config = dict(
    hidden_size=96,
    norm='layernorm',
    norm_eps=1e-05,
    tie_word_embeddings=False,
    parallel_block=True,
    init_std_up=0.0887,
    beta1=0.95,
)
Each number is 500 + 25 x the weight over its row's rms, rounded and kept within 0 to 999. Layers, rows and columns count from 0. Numbers have three digits each. The size before them is the row's rms in percent of the matrix's.

# layer 5 MLP up, 384x96, rms 0.0887, rows 106-134, columns 0-95
104:508528505480480518452513500464496444518538523487469498507471534506517491490538546510498525486492519540474494484486483542481515476489531513544506483521496494485526486549482512501583521480500493489493529468462467503528475495508512500564480503534499475528551519480489487477495509524505508499
097:496501484499526549494498496476521514478461513453490514515489495512484491509463461495552482518531538513480524475519464482553492512513475514522504452484484521497469484472539469476498511503539471516497413501467542490495475517500480485509508537506537522469521514485487503504500461507513483454
104:506505500507513466470489477540551507474484484510538483525503487511506513493499547532528497505460498475509485465517498533457514499528462488460509514484472473501487515524506519508461504528485490502512519532474511467501491498479493567468497516537453507550526479489487450505501498521547524436
095:519492519543464508484544488515526461511512534496474513500516501499486474479455496525484523489506521487556455520532486504487450541508563494473470507512481486467566528527455491508512507489498490492498486503499538487488533469510477526468540499473467479516478556482496483483493522503499489488
100:536517512516538507479535449539499462536475490533511449512485521494480521465522500510498534507502523495539524516492511505485506447526500496485583472464492520471505471470467474489501492514461472505493462500518513495519457498497519495487500531486506501438515462529500495507503474483507469476
109:518483524517513493495480486514518466450485548495499505497501559559485521509465504524577520452465494450506549501518491460496497459505467493510472496540489536467487511483495534528502520497497491481463506497500486483536495505451510535487484470512493461497500500506479513536518484522504488513
098:518499476516519536517483483492453491489471478504492492474544497521511522455485509511523493520495555534452529507568500539501504516502483513517527444509519454492514491485525482538492505517528476492503447511492506492513459490491515483506497469501505461497454466524459480509534460493547499485
103:509504470466481533503526462503528488497503481491529495507480507485512497534470511526539491465518517486521467521548506546476562528484499508459530545499504495462483500556489467482489537500491514486478555523466496505529518525477496433493488519480527491525512515547518515497509505526535488500
090:518484486537478528494426451468484525495458479503501549478530511509456494515535523517530503525495514508530479505494465521525457478509530504512545474478483455530517505481465502540515510456528483519510487493502521506500486526490505439485522499492501474543520465476497482517512508467508499471
103:468528504525522503501466498473472523507544499471516515485457494488486512476476508539516515462491455520513475526476489516506508525517491458537522491542475480509529503521486499503509529486490523535525513505465521501514506528519488464478561512509493522547560467536532477495459519533462506461
100:500525502497533493546512491532520468514446477484517454517461503481499463447498503522495531509543467466479541506525500497513505510512486472472513479477459475510500523561497490498496488513524533514530460471469461475508489502476494477510515493520491523500532480485468540494515479486508511427
101:491516493472524531495473494447505526485461474523537505492518522432492537523483510487516525493549494469523542479481502442509458494488495511463525497494506496525530472514522492492499471549481485531493462502483534548497534509486519500481479503545527491481506479513468520473466516480457503486
096:474480552520483513460489481470505490530470514484496507470507487508529491514509515483501533474489518525519555445507488518514514557453524519485519453475496465507526474494475489469506530522536508481485508545494524466474528498500525483506431497498490499539506504551490491477462497518474501471
096:465479476501510538497486500497519531462496473481451516488493536485468505469497532515532467518521481497456528520520483514452496496518462483509506499482486500476493479508501473487493553480511513491451506536489486502504519469536474544490507529493524503571522505542461434509480500469471503488
102:550511490486474488487500514454491471529470515518509497495465554496497505510488474551516497457509487545509484499469500463479473520496475511526490498496522504504502470525500517520504504486516443533504492511468494509464466520518459513541461476562518474534491515484499434529513493467502508459
093:528527468518511489507509533490534510479486518484503487492518512477489458495502500502478486451498558539499540470464486475496526539492487542485487546479488518470473530513472531480442498473510481509483473504484492535473473491524481488526476515471499496485559500495468543489523438533504477499
100:502536502503530490503514499537505482458484537512485503528463478505455523500527493536534480499499513497531471548534489492454477494504483479511529511516508537474513476496523515497478510462442521486461509500491558456535494463522534515507498490491534535475499528468473497521548518519517471462
105:480495510523537526461495495465531523495481500481512475450485503491495512496482504471541478486500504517531498497514498509511527464553544521464519492512468532496495516495506531476483487508535509487481560533515516469493548500482523521519533500474554486527508503473472512479454499527494471423
099:493482517536504557463489480503503490501497533495496509481450475488485514446505513539478527473503488432487470476550516489450532503480505531484542491509516476515493542539469495515519507528491447492494485521495522475516494505495510527488502534504520483539494482518500481505470440501502462468
102:499508499524480513518521483491529498484550520524457490458507464530525552493530535482504545502521504489519518517491498555536451503510505521512470436488470528496502491502503514519495506487548503482500493466451510509496511532530523539461520473503473454502508452504482487535522519518480494471
100:502536517507458490506572522513518485512478500473488505487500498461498494458436529501523483501471591510501542496495474538545475458466478522510515478470473479497512494520527509504461485483530502481497474501503517468478503511505514526497518503531503543517511476471484497503535504488504525536
091:525499472504493489506507467516480467460505494507489471509496497551515486523536489526530488475496554502487516495491536536540516477490454499466527509526533493530516519515483515456477532481529504456506537499485496457510483546456474528493521428507483473500524481463494466478477502499469510481
105:493511503479476494487469487502509471488505561477473532506467505512569518531511503492542494480478495461466526510512458552518494545482497516474514502509474542498510473506486511531502526479440492481482489493450515490500503547507488509501528486536457473487509519491480500546509467509532515545
097:501467506528477494478515484484515444486468513480520522520471481507494472479506500458502527495474497471529539464496467550507527564550507478516488532515503525462481509490475472473488518493490489485468533507502511500517495510522508481480481552513565485468520498505453480518543475474514526524
096:472514455507425467498477451531506471491467512461486523502457513541484457497482495503491521470495511477491494484515489504474463522489499512492482504495506559474523508507494493513495510495504548529531535511475515445535522476545444501494494503513494477471497521486529453513474480525490501480
103:460497493498511490539493445493498551447516507510500523551468505489514529492497476490524509456523556442482502499492469477492517480527493492502511521564485512533532502508510525473491474493471481529465500471518493476503479474515448483480529481480532497513493524500495521527445538503520499499
103:502477483497509491516529491474507489532518510511506484484505512487494482503495518519458472495461582501507516510496529524473494501490476512514537477468453547495502504464473495506518481510510482468498507457452523517482507554502461518496488464437500480500481448493464538550509534476488496472
095:465545485505537541473498468503521474517515469504530509491455502582485510479536462518491488517481507484508530478494471487479475526543490542466501509490496438514498545493483494486472528475472547520491526534485485517485482488480491511493479500535514467476496525517479505453500488489487490465
096:447521463450500474456515488504514505499476462497523485519481505463504498470527511510478542529518531480522523492494520477484543525495480491497543504536489444452488486523492485471504441544502490521530496504463515487526495507510508462476467484489462513511493503522480520550507537476505484536